{
  "hidden_act": "tanh_gelu",
  "positions": "learned",
  "tie_word_embeddings": true,
  "init": "orth",
  "lr_head": 0.00486,
  "decay_fraction": 0.781,
  "max_steps": 3203
}
Each number is 128 + 24 x the weight over its row's rms, rounded and kept within 0 to 255. Layers, rows and columns count from 0. Numbers have three digits each. The size before them is the row's rms in percent of the matrix's.

# down: layer 7 MLP down (transposed), 6144x1024, rms 0.0608, rows 66-165, columns 64-127
# up: layer 7 MLP up, 6144x1024, rms 0.0618, rows 67-166, columns 64-127
down66 096:144156143121137090120133106123135139121083133112087147123128130132160094119103104103133111132113126120118147128099133110055122123130090118118155147140159144092140111078125084154100113099130141
up67 102:133140119167152121137134137146137143130156128121147129151082125117111106091114120114146179186149094113112143165124142136138150173120139165147130147123166118078123101099137095145114179142154142
down67 098:150083129144123143124119150136126147116120151147159179105116164088138105156126136127158150111101128137144105116121114083139118121108134146146123138116091132110135140096090151121162092131126118
up68 108:139174202124115116137109133139133083070120145147157134126171093124141133124114148125105113123185114117061148121118136129176152095121117126082177111103111118144117126140087124104172115133137118
down68 105:094088127139132125137130134162119130125104122144140104146099123101097190125117135178127115104127125083124118139140115163177177117114147127150145116146087117149111128165123122171133128124143120
up69 099:128112107094122153091138088084115089139185121127137126127100132166138151138109110099142164124147153130128093149174119102176152134108134095120088115182127151114131115100129128164150130139156087
down69 102:106143106132147140128105169089135102111122119107134102151115123087162104105124068112137116171105151205079163147149109090148104090132117118128079111125158148136150121148142136136170141148127102
up70 116:139136179117125103108120168125180133134157101078085102142118133109112182124124123095128092113124123127161135063135120139128148110143177132152130119129106112140129148139085130090143120118097133
down70 113:151107171145110117178112133110116132148110124119149122094106153171101099117190154137164167151123119153138138135103115131140096095124097120171170092139122123168136109100127125101106139129076156
up71 101:122141162173084122182163101138102164138133117160113174167137113119142137095152126168114191132151159126132100088117146091108115150137136171089115098091127109113136163165180158149140090120110122
down71 097:102124119139123151185121096120155147134114147141120072094102156096125174103135114146145065115134104154130143142163121118127115135159135074116159107122094146143088165138164169114109096144117099
up72 099:094116108133149152171092116145123094125185166095140110115118133140151071143106136085117123093141113164077098127152099149101163110155114136125135110195221146147131100146114130161161117112113119
down72 098:144147148094097100118127117119120132122080138143165097149120117104162114136111128141092125166132121158141102142112128128111110093091139083082160136123113129152145116081141127105144109142123120
up73 102:159109105143133120136158103139137141101146139151122130120155128110175103155154122123133103140093135124150087132085103151127100136177137194127153152142114125148073131095131126157127137125089085
down73 102:134104133085141136089084121134100083098146116111119163128173115127169181104090143140142113076146114137118156100144133092090153151145115162151145139132130088130132154132140075122158150129178150
up74 098:126134115140122157119114131081113162148101124165109158111134081111136130132130168110104142128139173145122132143127099134105121153098120097127170156148134111164161139159185109141115119087098085
down74 089:130129148109125135128110136087131115161168098146082104077144165122108108109122137107147122120157128136144123078121150076106174077119087164139081136186134121097163150121097140147088121117141128
up75 101:095140131122115149109097090129145120137201180146146136117115085118105166137120129136113144156125168114103091105130104101138133151166182155148147066111133140114139160105128149160106112145113112
down75 102:153150160118126138145110101127142120150128109125096085098135141126121106144072111136113117154147147099100124104108123113102136044080176125112149077168151139164159100185088163134153129150125065
up76 096:090129161185136155095144131111147139149111164100081138149138132172132122111103150118084137130120158156134089148128137136131128151124154132123146111164124156124089128140155180117116100131138075
down76 101:177084113146093092140114116118130089098144143141176091106110142144143156132103156135163144161101122153118135166132177148162154138119114133163090132134131172135112100143115129162156142136160111
up77 096:099115126122121153124131186136116150121096133133129145114139131170121176139116110139110117132138132111109122100119107117175136129074128152149124101134122150130113100148120132128128170118168112
down77 095:108145118147115124128117122104148144078144108120130118130127133107143149104135117078108066122139150154103109113118102114124134137094127172176082115139101122093147164063151095116148133130110128
up78 099:165098124111154138157136122147096149122143157114143124148126159134158140145151129130137119160098109177156133187120145090140122158111130151146051131136108117117122131098136135135128089159128092
down78 102:147120137131128116138105118116122121166130137093166128112157120123135158166173097111127093129115089152138123106120124155124183140118115105131142088138099089121127110125145141137160137146127130
up79 098:125153132100162115128067183134146102124126147090104132144127141140093145154135154092148126121119083133119098108142127092185124147124179146110144120168166137165127170121092141085135138151095104
down79 101:138142112148115128054131100136149143135121087107072135136110137125126138142142145148099155110140154096109127100128103110136117148089112116110095112168150118104107088103126069080165118116102133
up80 101:122136134144117132129127127119085117098132139120141143097135144139118138098143147116124116137135122157150133133093130111100137137098126123086092118093116127129121145144097180115057099173186143
down80 103:085136163097135128112088136150107143114130135122157056112092141116102153148129174129140142132059174086151164144090128111118088145128130117121159154106144122101137100128139106093091133133119115
up81 097:111101126110104134125079134131150151094108059108129152135119109149175106110087122125117132100145125136136187098129133131132180112119177151123174107123092138151127125157112131152121123108124096
down81 097:073127135106104178144129135087129138096126130126142144089152143119134143141088114105118124123137130091112153142101121115106106100126134114092146119159122107105121171135102124145099179106110110
up82 106:107125128133141116151151124112107134162122094124140117149112080145145129158147156162111140139101116112167114122126156098144113111128126155124099128089123156122137160111157162130118136120118159
down82 113:134119129130122121159140151127152110131092143105096149191108088136156126112108101132143098126142128142160110106164135128136082136116107104159126151122138106114141159105128110108155157118127126
up83 095:164129114098128109101115152158094128107149150126151102145154173210119143123134095145142124186139109124172107108113082134075098120110117118121178114121114110129135129125123119126143149113105114
down83 095:132146113147161114123134133154122148103178141082138144136152118121142059135124117120159116094115121073113129117112130084132147086111120155132128111131175119155130114124116111140115118152124143
up84 099:123105096143136143165123128140120122149128134092123117092139150161156113116125161106119091145129119115109079144151150124171135112115137129094104165125139139127082155121135096141153098135175098
down84 097:128138156097135096144116111144157149140130155125114110164131147152122109109100169144152095111118117114115122143103099112097131141122115150106108119102146116092143124121140143117148105180085102
up85 112:175168211163100142120098114109123086119122107114152091107103133132131139084169138121131129132142142149121136144119113127107139100101072142120128102153125091135107123094141121135182156096139131
down85 113:136097162138184139126127169115125165116110126107119084110136146097158117126141170087138109127148128140170134134136125143132142124126160138128138137132139118137126103119153119146111121129131123
up86 100:114123112146167149092157111120139143146160127125101125153130118137143118133120123153141076146162178079137124157126150076124099103162117083116207136145104128140153149107110140161113126114121143
down86 094:159111123122103115143107117145142147108141152091134131123135136129111099132123129100159127098122141136070107111148099138158133183098082122163123108142145097105146088111109121083128116088147124
up87 102:154139113166131164117089136105113094138088108104077124151131060133114212137113139124133107131122113131122085116129129120124111115128116115147098116124108106132129144118129148126140135125106125
down87 101:139126117118123118111120136111141105135147124154148171090108099143145149148126077120139133132128105078123130107125121115135109141132130117119139135110097132141135197108096141105150137116088132
up88 101:161166100131168138167127097106094142093114099150100127109176079121168065138115121096166111142134145187133106143156109150123121141156102153117167157142128101150117128129089130104137107135142137
down88 099:140134118119181120102126168136109145098163130139066112158106125111080088109087093120063111132125146098160147133178162103147105135179110039184096153104160144123139150158155125120147119114110115
up89 101:123130127093138145147126091140107116067118145084127154087128130150145132101132165145157137143181121139102118136142144133171142090106136119183095068133102139134134156124078087111119125127111118
down89 106:124108138134143112155133122120115153128124156103150152090124135133131137114103113086135182086146127161164115187098112146096115132109095100114079175080135132128151105098149120095123141097126156
up90 106:078149127133123072112131115135133137168102114139139162149123119109097145111141153144128123124131141135114101095148172146146130152149147119109148156188131126128106107129112126146126100129117151
down90 101:097155116114129105148097147149083155117135119118104158132160139164122147123122094137116146166115101182164142144143116157102140151130071108111115120127129115184105095081122124110123109131171142
up91 098:128130129118146194126139174107134153125125143083123152105127117179158141108131141103105148094123170092113146100116118133110131159126144099158073132119169115143158152118136133088134150114128180
down91 100:129113136100152145115130114127072153138132125133137088119103167104108124134096134123115159142163121151160128117111088149096170132138105087111125139112124139131118136124140122028090157100118120
up92 095:142112147127118104143128182125105117131106071129116162108133112124124182116173110129155128191144139104125137166153126062074135134114130093113175111110076102157144122102152081135090133152146129
down92 101:119131122150110120119111082110125117121107142147097137157135135098132152084141155119104144135120165141125145087099098091162148110136205120089122147111088167116152134121109120144150133159152144
up93 091:154123103107134085122118144149135121134166102150149159101129135100167122104138127117105144090177113138107133097148120114163116088165151115113086148145140120117151122112109135066091116070163150
down93 098:112115109140126166110118149125157099113097089201106136157104120158145124141159113165178117104143103173093107116121106143149110128111190142123119161101142083073114124154102166125106121129127116
up94 108:153189117129142147064069133074139186156082139108114132097104154132132111117103083143140120148154078164080124140100106120106131155156081123156126117104118127132123105104126160159173104112154142
down94 098:101108128118165071108158159128133115110086137126119112152129128141119136156115093121096157185143071139112127136066128075158095139141116157110090139067138104151099102065127131131112126140106127
up95 087:082095144126158113118131119133146171118151135151139132107099140108123109069115134154093125153171091125116135176134096128092156121105184122130113128139124115162145095144142088149159115108169133
down95 092:118120092112142146091197107120109106133154166102165110143098153121127118092133154102094142107142107151155117147121153114091134158154131135152101122154128139113142148119124127138154152114158102
up96 094:130164134129089151107113146124096097114146149094159166133127106142143123101150121122137122127154141146122111138093121144137115139106154107135115118130123067148152097124195108090113141130141153
down96 099:115133113126153127095117142136144132163103157156117127116170089101141110147116178166106131140134139109198131152099104145135114125118074092102088105154140099146099137113171140106156097097082159
up97 098:110125106130133132147157119113172155159148133111124114122116136122161166134152096146117137132104116113119124150121122168166114120118165125115106096110121145132084134126147138153106143084119140
down97 102:126134158121172118159126165104137108121091106131122130127145114122116147101118117184087127132115158162151163122140104137171133114110124137139095154122144147146106136128172146130105123150129192
up98 099:114120127091123083127160116136088142143140164122160128193132136131116084121090115081141149104130089147075129141134147118097125122102165133132102131127121159152164104138147137127127141122134132
down98 099:146154157115106130170137133116160141185130171101145102103133123148125097148141179141107124130110103093124135092116101118109161120083169169121127105112160144135096127093144139132101112162123093
up99 107:138117128078088158121111120088172149123130151161115141127098127136098171154174101127117115149123121107169129148092145098118156109129147147101160092142109120079124115108122154127139153105088137
down99 101:141113150117160135142091124103142092125167169105136121137121129076134128153136116112119121154113101124139083113122128142158090146172136162146164137116099126126141106139107129111115110167148122
up100 103:092128101156139134150137113094150127107133130093085159137135117156130093123132141114119100085110122119075125127117090132159127112100134152134128168119121135137110160154095128114151102121180124
down100 104:117145166123083131073092114130069107142133141112115135128136120142131139126175129151105139139125148130119154085109120123132145156123159152092110151120075156144111099115123113113141102104097121
up101 098:122132168108141128098159108124100100132110142123130119107129121136171135129123123110139168135147127095142093144130163120136137135127175121137142179120113088100111122112130140139085137129127116
down101 101:093131175110127137158151166152102133122118086149127124129111084126123143122144131127120162156141162101122063120109121146130126040083146162100123163102128111131100146093131140121131135122108106
up102 104:088132118102131170115123150155079143111142143134119124156123098154145131138091127106125102109141107128121145150154153109157098125088153152145156137124118112114077094106144123146143124136158133
down102 097:139142132120114075143163123153151101132112109128130106117143128123099117132136116203120128109180101139128131117092143111152119171101110139126116100120116143120131134159119139129171153111144165
up103 098:150100094116156099157127055192151143129134124126173128104124098116164158151122119152147134144125108108128158154092118097144096082138121123125150101102141149096149161159105104135139147108152153
down103 097:103094106114139118054125126108132126116088122101127118136112123075102132155140138137150152073124118168090148126126139085145151141118126111156161131150125093109139115123120118126135139094163123
up104 102:102157107156136093115139131135105169096123096169165153144164162128138087166088127130100150127126112134168143131118104109100118149177123137150125148168116150125119106133153119118158121130111171
down104 103:118118123153105086161133119139090102098105134159149155127160129112114139121173133142098124153138111164140121115111108117131135130132112129116138130115142092102132126181148105110123090112124139
up105 098:138114104119100178093157162150122115103129135112145113115098139116150139129110103136135181142129129127127143156122143138114116134105105120135112105124149122100114088143096146150142112094107145
down105 097:117154129143111142116154125142130191147113136078123132102103148146147140102102170115098161104072107105100152106079160143172141134115116162087088155121070110124118090103100104137104162115106125
up106 101:135111185129136143152113125124113145113090135129136132087124097149128101131151100110122147110131130149107145144101134141132126154112089137127112101111134146140099122115109115124181144099113093
down106 101:105175111151106116165132095090137127151138130077115143123132073078138114106096146140071091118090136163140134152058082147172128107122115099102120128101204105086074152133146111090138138139097110
up107 096:106114135128090111137098094124125108076134143124139139135109123127117091121142144126136093156133111139143145119097116068143146158151126122132135157091174112100153163110110094133123126129137128
down107 097:118120104140085171129121086089108138097133152150116150152136113161126122143106147151170116111115143085112120147079137096145110151121146136160140084167148136075143139110122153165122111146097113
up108 095:121160116151115119182156135099112130155161140126084149122150134151121135153174122096113181131122149146152102124190095070128132130145120106132110136153122131143103165117145144117165094146162101
down108 098:121171126146147118121101144109102114115136155099164142145119146108128130129137126073130134141131105154141178104141111175097150142088143114126134150104140141140162102145143145107088122152141157
up109 102:109131083143102112138120112134138089125146161154153150093137101124146122112123114133088113113130120146163154135139138147118105134135146162134154119121168123104114151121130163119189125092114120
down109 099:119147097103164138131126116094078114157125131118108148165132135140107117140092121159105132067081131164133132110135112143101161118125128150134152129152084097172141128148115141113144138148120106
up110 096:118135122152142118133108104123110113114159149126138149144133117137111137139166159134155114119126106105122118130155105114131137142098122161155125108149119160125129126114161168143154078097119129
down110 098:128072111151147154145135122100136109147126140123148099145119096126173083079105177112136090136131155134114135123148141130118123113087123113141142118135155114158074154116100097098154127150134113
up111 093:138094088104107127109146115148093072143096122143102112088108122128110132103137092137125141145114156148133085157105147092140127125133103158103121117155126089124132110093125136110145115104151099
down111 097:115144108130143124120109144116089149098102121100161056125118108143139154088100108114115126122143162146128082114151128096083086104144103119140123111151129143131110094163091104127141144156103152
up112 110:138122152135141118187162139143110147128128124162169119096131099107139140104162123118143166119122180158115149117128085155133074142136134125175157122089146132116140123140167138149084133121146123
down112 096:130110110122067134175111152133181133164128123125124139122119113078079106132164123134097150110096116131140094083153136155115155108110123091112161104123112118117145134107112128095138115147124128
up113 121:155129114154097098127119180149129135149139138077101148107101129155126138099119095135142109140143167126138116140149085083164102131106160110164104193135121104152160137094143108137113107149165130
down113 117:131123135150156062096082107135140151108104149083103142149115135151115094157132059151113099101094118158176100107133142120155099151136114135162109129137111125167116146097153126150103116118097188
up114 093:142108120115137104140112097154158131102165125120124142107104132122164139120155154143122106172078126129157166134134112143135120161095152110162130169087102113144121111126148134127116117135091141
down114 096:096126096129122104076100097112137096121134126108157085144159130100130151096107132166081130087162116143138100120113091174146086130120128072145146137136134110162149136107145152112175111157164143
up115 098:114146152100133140098106168078107163153138139125156154132110128125123108153146108122174127158136103130106110171124133105142113119136099137157127101141107155147123078128111157109107152130142133
down115 096:153160112128143142138130099184126137120138111131120124141128124130134096107154118131131128113105207114092134098096145202141174132165116131158127109112104142098077143137163108112123133155085144
up116 105:115098106114112129116101142063156132135149133157130137129094139138112157137122131126166141123131127145130144110124133155131119116134114127109106127154122190127153161143122145142119082161130136
down116 103:189153146142124099144155142129115128127131135170128110160144121132134150151142177185112148109150141185154111129162125138147101146134106111125135143092183161138108082195131133141150097117127133
up117 103:141149117128113119123119127143117115111154120131129149105096113134105130107137099172141126125065134153121075140134113116150113127149123127132093087132132142162120128129050130136144130119086100
down117 103:110158125142124124138121132141114119117136169147125137129072106120153134147087123132145122137140084133197103150158112142117130134121146092157066091132092151123125136166131131147123121106072110
up118 102:152155124129112128103139090134130142105141124120134130160169109127179152120152130154099120126133144115135094131100167136137138085121111117145086137130154156104131132148097154131172117095126121
down118 101:133129127097115121149107099114099132144138116118151099103136136087160130107151120086147085113126164139100109153164079133098137168157114123075127092067168189173122135127114102113107111137092091
up119 098:118142106111138164097082111109122130089099124151115181168144045153134163123142116124113123137109138130122120190114077137152117150117158142116103132170144117104140114109099140124140157123140139
down119 091:145147118094141114130115177118078091142133112088125127139129110094142124144156092146113115117107109125112117146106111108147136140153105109081100077116134096119118142117099156067144163112096209
up120 098:123159149105160138128083162126096135109074115137108114110139151177145141141113142155125138117152146140116116107110094163127126141140070109132148153125131104114130120177129124117119116144102147
down120 099:128151115142157144143093124135162147134132171108081119117129124120113093106097163152096182111176170112129109109132126115158144144142082120108140120168105127119078137092163092153132101144140129
up121 101:097120115067139094114144138114128149117145148086155101120120147151150156108096145105124102088091146106133120145158123131111148119137105113138104106135143147140093114124117114136133118129119158
down121 100:134147121066150111121157124114126167093109136188116100123126109127090177165129132168131142111153106115087094110154103147115142131167066120123131167138137122105129172125125131161118117167106070
up122 098:104133068127123124175123110103120138126098122143146118128141138167129110183123148114128146141141113145151164094143112135127147128144130138118116085126127099171132105144142179133107169116185127
down122 102:131160100122132134113145129125173114090089107111124117163162134126126116081122127143130087135133146098150132123105114114107121144106160128138133127104135088115122101122129105115117160129125096
up123 103:110121152078118153140153138126136150145105130127142111124103127136128160149133094108143112146151121134143194118121121167120135115121166096122162163164152116131136135135148144140122147126109140
down123 104:136132121086127139130139140114100084133123112098135105109133110155132123093114139194103159123125085139137119124176120103114123157118111087087157122147133126092133135117102084122094101113085124
up124 097:100119151110141128104117092096104125136110128116117079128101152131138076150135132163149209130172130101114120129143120127164151136123120127162124142155117124121122135173122131109104110134098142
down124 101:144129160089111114129167145129140116151129098068121117151113126108116136126137139145145120101128182118139107142137142105112069119145132151093122114148098145086110109075085160174162158112163116
up125 095:159113097107152114092108149091129159138134086136116110165143148108122110123105070105090143096125169120168125126186130102155164133169162128157117130116124122193129135122144173148138124127119165
down125 101:090144141130121127085103141117161134147151112123187139147142130134138103103133124112160119108127144098116121125113089105118103099139148109114121147155160162132118163133129086131105134143138154
up126 095:109167109178120154129093122126143118120120149093148139079152100160120079078151167161158128151103117138140133110185092126167136161108113105127093114172121160086116144159160142124194126159111171
down126 091:112128124176116164134127173167164130172137147121114139169118152126092106115097119155132158109170142128139123110147105159157123144139139124149116096101155155089087122137116138141098158146137127
up127 105:118156097125110119111141123144108147113106137186126124083125171153174148120132166130143107112144114154087132121127117167155116140125173123126123141166131161152124139073147100107095105128099150
down127 105:083107133117158114088108155090128119105126113134132136129140117140123154157083107103123162128109143146157128171096131107082131138120119089075146124128160122104119117156116113076116153160131186
up128 097:142111133105113096121101124117109166138103102145106121124122121124140119158152136146119111149119165090141131117133132176142139136119117112170140159113154142159113124140093143122169099129126060
down128 100:164155144117109102134146171123134128116117177096148067136083077145126155146097090131181126114124135122101112102102134102104123086074115104142164103163132157150132131157113152117142150103166110
up129 097:143142124131105130168136118113102116128131124132149114114114118141139117075104114099124117123113144118126116131195104143129093093114142162142146148141143127186140161120138115070136128155113089
down129 099:099144115151125159207133141128127175136144083111054114127121115109154139170093133139146106107106144126120104154149128108177111151081106115081138093124137094167127153158117120121114133122155120
up130 105:133145125134105128092168142136135137117141096141117168098155157132090078114168082142107105096127101136112109130170081161138147149130119103104109165120106110099161128177117132098131115113128111
down130 104:123134127130117120125134162124151123124105096095133133113104116147128128121094111129129118128090155118149168105135131143121095099128120093112119176123124144116124152154100073109110093119130139
up131 097:139117116141146132133138123123144139107099134149130123154161139118129111101117108140079150151135116105131153134157101126144131120092141107110133136133118150132151136137091159119129160143104158
down131 098:131130145124162155167136116129139176137126116066117119148069109106129136109117136185092099063139116116099080107149109110121135147087105158130151115126147073101175121157100138120110122072163142
up132 097:153166112118141165169091099123127108138149172138115118140105137151156094108128070125145123133138098097149109149119106152141078118093126141147091105095146128110147089111113107110138105109105143
down132 096:111114142162123132134090094102100138091157139111140144161123140089144123133135129068106143103094115120078148139162123114112169111098135113103111110109118060144104134139172123117118082134131083
up133 091:115154117100150148142136119094106147071122097132141161123155156152122149146122101110147117113156125135160180138114090168137140113115159135118141131118156171159145102099148117137145174116140139
down133 095:124128106152108083145127135139119123157125113162176116112110129110156106138158139123114116134177121157087121118111125129119159133145089163121117121108152096127120130130089142136142150131169131
up134 092:183136121161107166128108144133123139135111117135128078112161134128109116063106131122124112128074138108108102125151092122138130138123114122112115093139139090136161123133147136107155151112095115
down134 094:075121104111154104095124176123141138095160113096109130134146143126135142127118124115084147141146100095123090111112116109089121130097102155127114110149142142149155136118151137112098126112172139
up135 098:156068120089147070119100138107115118164133157120097151131135122159116129132133165109131139154126106170106154121159136125124105125114108153100124127090173136142080132084120128153114142145099177
down135 103:127134124157108122076104096126117085125131116120097134096084123144137124092124128116126162149123146070076165127131142147119131125112140077111133116115153153066099109160106107136097131117156114
up136 099:096124144118147148129133165095109080119128097134113123137144130142119096092111150125097105107154101124098136107144106157122167116149118147133139099136130103107136122125163073136141140142109103
down136 106:112122137125137154118137135138123116145150093071129128132103093084136109185118136122146125095101145157142145126164135138085099133079120122126104098134090123124093087140145142167125128166139115
up137 103:081132122191121115129150165097130167128102095114113157146125130188127126153109126113091143144103149127100148144163099110146139103178142190076164144123134108088159172129119166117174123112153157
down137 104:053102128118093095156129150104135117154139117108134161124123128124145111131135111127135088133105145131119108110132118138155094138071135142111117124102117115095082128119158114113080138098104075
up138 101:131111094131082139128136164076138121088176123137158115107151164147087117147093173145139124124115113117095119131122118130136122117143149126122095138119120105054154153146130186116143149110143142
down138 099:085097117136113146116122099129122106136054124106148120161112171105103112117152119151134126132117093148147087169082146134118114153132171134109121148122150088129127135170104138097087119168083110
up139 105:153144098144105170125133077101146143102112161136129126165114120130124138117112155113113118144130152161135131095131144125131108113107141105134126136095135151145089120160115141147139135124134131
down139 098:097137131120089117125178104073177127143173122114132112130094141137104117083127101144128098156084128109118168156179093150141105134153102114130124107123120156154138119128161125161117120119164118
up140 097:126130140109090116134088181116126112161142161109134096122124100158099098142136100128134121166115136125125138119159138073112120236167137105144095131099123180128164094122136118128165148125165154
down140 097:186074093135092070155143170129146135117166103138127148116129104136102112134132132122118119127111116166097103118173147133127132125097105093130147144103129128099126108136109151115155125129113131
up141 100:174114177142151114110140148150133131093150117134095108132128104144116107133135101123131137099100110138142147158138143163153090184118118134068115111126103161103096184110165159138122097130155136
down141 097:172138078119126157109071094110103116119158172121157108141125135143148046130138158103123127169149109100110158103139143073147119116125141125131178154109157146086127172135151149104155139129092095
up142 113:138155097157124169088156135125132106160146122159128150093140169127095093120129125098169177141204115203098136142133156105157107107144121109104162137146117161138097134149090115129143139143120145
down142 102:137161088113141122159091117131106093103116141112140094107126141135144104134173103131084142088119102128118115143092111110117137141129144108103177171104102156148133142140185136149051138150116093
up143 095:147174115158118056116133119150119105138147103091159124126105165146123128137131099084110135110151126065174175177154127128159113160129156137126148163118098111179090138156133120067090105107126113
down143 097:114072136118128158097077142110113134139097106180125136147122112128158143113130100101159109134101082128132109085122104111119135094143120135114111130137133094094102095123128171129139157091122158
up144 101:146154119111140159118096128147137125144158132108121155159127086150107141077075141141155147128153135111135134111080103079129087165129148124174113124104162110161119145159145139071106121088137167
down144 101:185149086143182084120146128116118083139102142130187154122148105103110151150117118119102098139106115117147128136126141125173081131127111111124155146135116114122130155123112108157140167122126158
up145 098:139136121112092128127124107127109117145094159100124118118129102110106134125143141147125116124122115138120101142126128099132126175128169091137108104143171122144121154081149116115144159132151066
down145 104:070149091106134142109134123150175143113128149086144161139138123141141127119157118161119117167149109077132106175125128110119139165134141113125127143087114116135117101120155083131181094095110118
up146 101:117074108171094113165141117122156155119171182121099138067100143120148166096124145124108095128160122163145121157133097069146141111138147128122115139103126107126139060141127122160137160148110125
down146 100:179130145154130158105141094146164136148075127136149195127116105154123146137123096155121096092153148104104108116142137149108161120144115136146117132142094135085107140118130112148152116168119121
up147 091:114148140134152108151146119078129121091095158152132171133137132141137114124129162100152125137129155123082117152108137166102163105121113088135144122148101111140148173134133126102122124122126098
down147 099:098180151153146129148139138124102126146159154125085097110108110141151130122099117170178160168118107093130121128112133145112112109142110156133119133148122144168154125154115114137114065100088140
up148 097:149075163124106102097145136130128102167126111125104120130157140132115082134129158113102119159116098112106108121144097105107144175140138165125090098132154169104123203091090137120172131152140127
down148 102:077137073107095114113150114126123131107129115110117124128111090148135131185126167127122102139154112119091130136151094157111150125070155100149150116128118077132092108162165142139157089145126146
up149 105:131112146133049074106112103145117170119162089139125140137113169137153094138148129108112112141103110138125125135148112130140106160122140140131135103144123143124127083117107114180164111096144135
down149 103:101078124131082115131139160135139114072108110126102123139133108152149097100103158152092119121104160120125097102129109166142143134155083132167135168111122155164138099113131056143142109123133156
up150 099:131144104164131136097174098121176131144130152134116071089092122116125111119129076141136083105111126153112146136115146145154131057132109111178141128111124127118148143109128151087157148162162142
down150 102:166131129118166180126126120142150130110106128118112112085135140189125075160165173117117132072137097146110125158080062155151110122086104115160074144104130114125114112143145105144082135152126173
up151 102:160130144138121103187110137149150165138129128071130127144121108163166114097142126104134076156107138143114128143126108165141090107086129165117142120154119136132142157161148142105126154146142070
down151 096:120112122109088141164129127128097163126137111085120111167108106111180097163104112166148149117085111111101136131116113058100135137092109160178131104125153122115182091139100116114141122123112135
up152 098:113122130132144128153145114156105143113123171105094142106138160108078124162106111095136128121123113096148172122138124122117135120138118115141103149114126135134092155097132156120149118115095140
down152 097:121134141160142097104188126139106126119104137102128130123131168086125098100130077144141133121082102127147110097141186103104137109144142140126121140088105130138102113146110102159110119126125127
up153 099:093124106108104129106126116114130136144131073092135106129124100120137099117150179108082086115119110142136163105149110136145126139086125144141083164143154153152129107097108108111089132115140121
down153 102:143180071109146150146116077184143129115145128155137119138157128162133144099110130108083129158153190120118136128144156113091068096109136158146093144125125051111121095127138143126098164139139156
up154 102:151109087159132154114108105159090161123132123117122152123121127130115153199120140152105103108120112111159147155135110113113136179097152095143085106104151129122131145110095124128148087117118060
down154 099:088147113132100110131120120092096144118082068139119132140129147113172150121135151164132140121114130167096140115115144161128118161151131117115091140121087113131140148127110081122170139133143144
up155 099:118161080100125119128136088171132131132132124128126099132098173080136186176155111143090145123131093141124138140100135106139149089098103098132127088148111124099148105133165141104143127132104122
down155 100:114131117138124157164126120103131117129133157098097126117134134164085130128100090172135110098093100116155080119152158107155146145125122110142160164114111104154145098147099097135097088152138075
up156 099:144117083125165140144144148119146149121106122143104154115124144092110107150083103132109155118144152115114133118143151153125166111169161089102144130147095160103099150095146138141119123132139102
down156 102:133082113096127119131130110126122133110095145096130150174132106123159098105111098111129119103125131079120173156098108145133090089118137121157106135100070129157119142139155163122165131114153080
up157 101:121137141103152112155134123110109151128123141150113124107140125130172139152158151093143111096150113152104086115131143113124138122148149081117115138110115117130164158141156141127142106082129166
down157 096:155131144141128173117116128102140131091111123124106126133142126138114125138139081142142130097089100145122098107136103118097080116089143111159133113174131108138086108125092107098133145121126118
up158 094:146085155136108097126147122102113141140161113170143141136137141109116112094133162120151156170122140160116142122118127075140156135140139150129101117123133118159150101133165112119114113126141130
down158 101:109071142113126117128121107126153091155140118170170057099196130154124100153130105168119098178159140154130082153153127126110122126124150098119167109129135121142166129150110165103128124103148149
up159 100:098071133146102120105130144097142123122133120127137113139176134124137067106117135095147140160112132170052115172157111114193128105122126131114091113118109122139123109110135137111127112115153124
down159 101:130099129147117134102162180116108172169158106079133117110116121165161125099093157113144131101131155179095096143142087128119135119147112151130114118102146114090096132097142126102127148110168125
up160 111:103108128165128121126105110148087132110136148120175076083105112136123168149146182180104147100116161125113141100099093114103109150151106151120147124147131160085160097148133112119107133098113123
down160 098:079131127127139093117170142110098145142144159137115110106161126124129161119106113099165137106089118104152152134130110080155137117119163121103093111108141164123169134106120153096087118102139101
up161 103:126144134132121127123139144119147130125134121128115139101142147132127124158110130155120140145143116147096122124146126107147150103128085135125125138100087128125093089129079132135148125155122138
down161 104:093162101172152138118155167090121122158112139131124136099125100141118116129162179110124140138104103128143122096110110090147131137166096094134142093108077152097106127108126143092098080130124177
up162 103:108140120129119102093098127128121103105140113105133136118149104131080146136166150152124134053159117143153107169166122146137160145089157118076115136143137137138099129141129143139082128136125101
down162 104:119113115106117137113102136127128168160156107079112090134152146126153153120184136162093072147078136099135097129096160125169148093125140101091106110106130074141067103142123109153126139144122104
up163 109:111105138106100150127123077124105178142139100172138110064112128158077198120144075131161119143154128123150132156124109109105135120134139120138143041140122129076123091131143120116127138097129120
down163 097:140146129150124135150106137157121136172144149151155116139108153113148187113133093128167154132111151113127145127149132126123085096118118098134145139134113092152130122083112088137147099130150120
up164 100:165104105124103094126161058115127169131112143116107148132116129150118137178111114103138103138134114126161148109109100091136090173144125149132102126121105101113148107133126127158131085133123138
down164 102:132124125138097160119132120092145110142094097167113130121114038109103106144122115130125130127154113153155114118142110115089141118163117138102144107109138099102114127141147137086122140120142120
up165 095:142109091140120156112137176125120130152146136146153089068072141087099123068138123133146148159142153125116088093131100104144118083124123128128143130116127145152136146063128138125167130181164130
down165 094:149090143119163094160117127116088109070137131131143120110111133145128123141093101116123161134104097172128154103124110139140111120144124077119079125150094099125130088086163105135110166179153104
up166 086:096147144171140103110164133137126160122127106143156166139141123151136113090127090071125115140087138118142149082173128125092138098151113131101161133142137142143119151126167125114157136110126080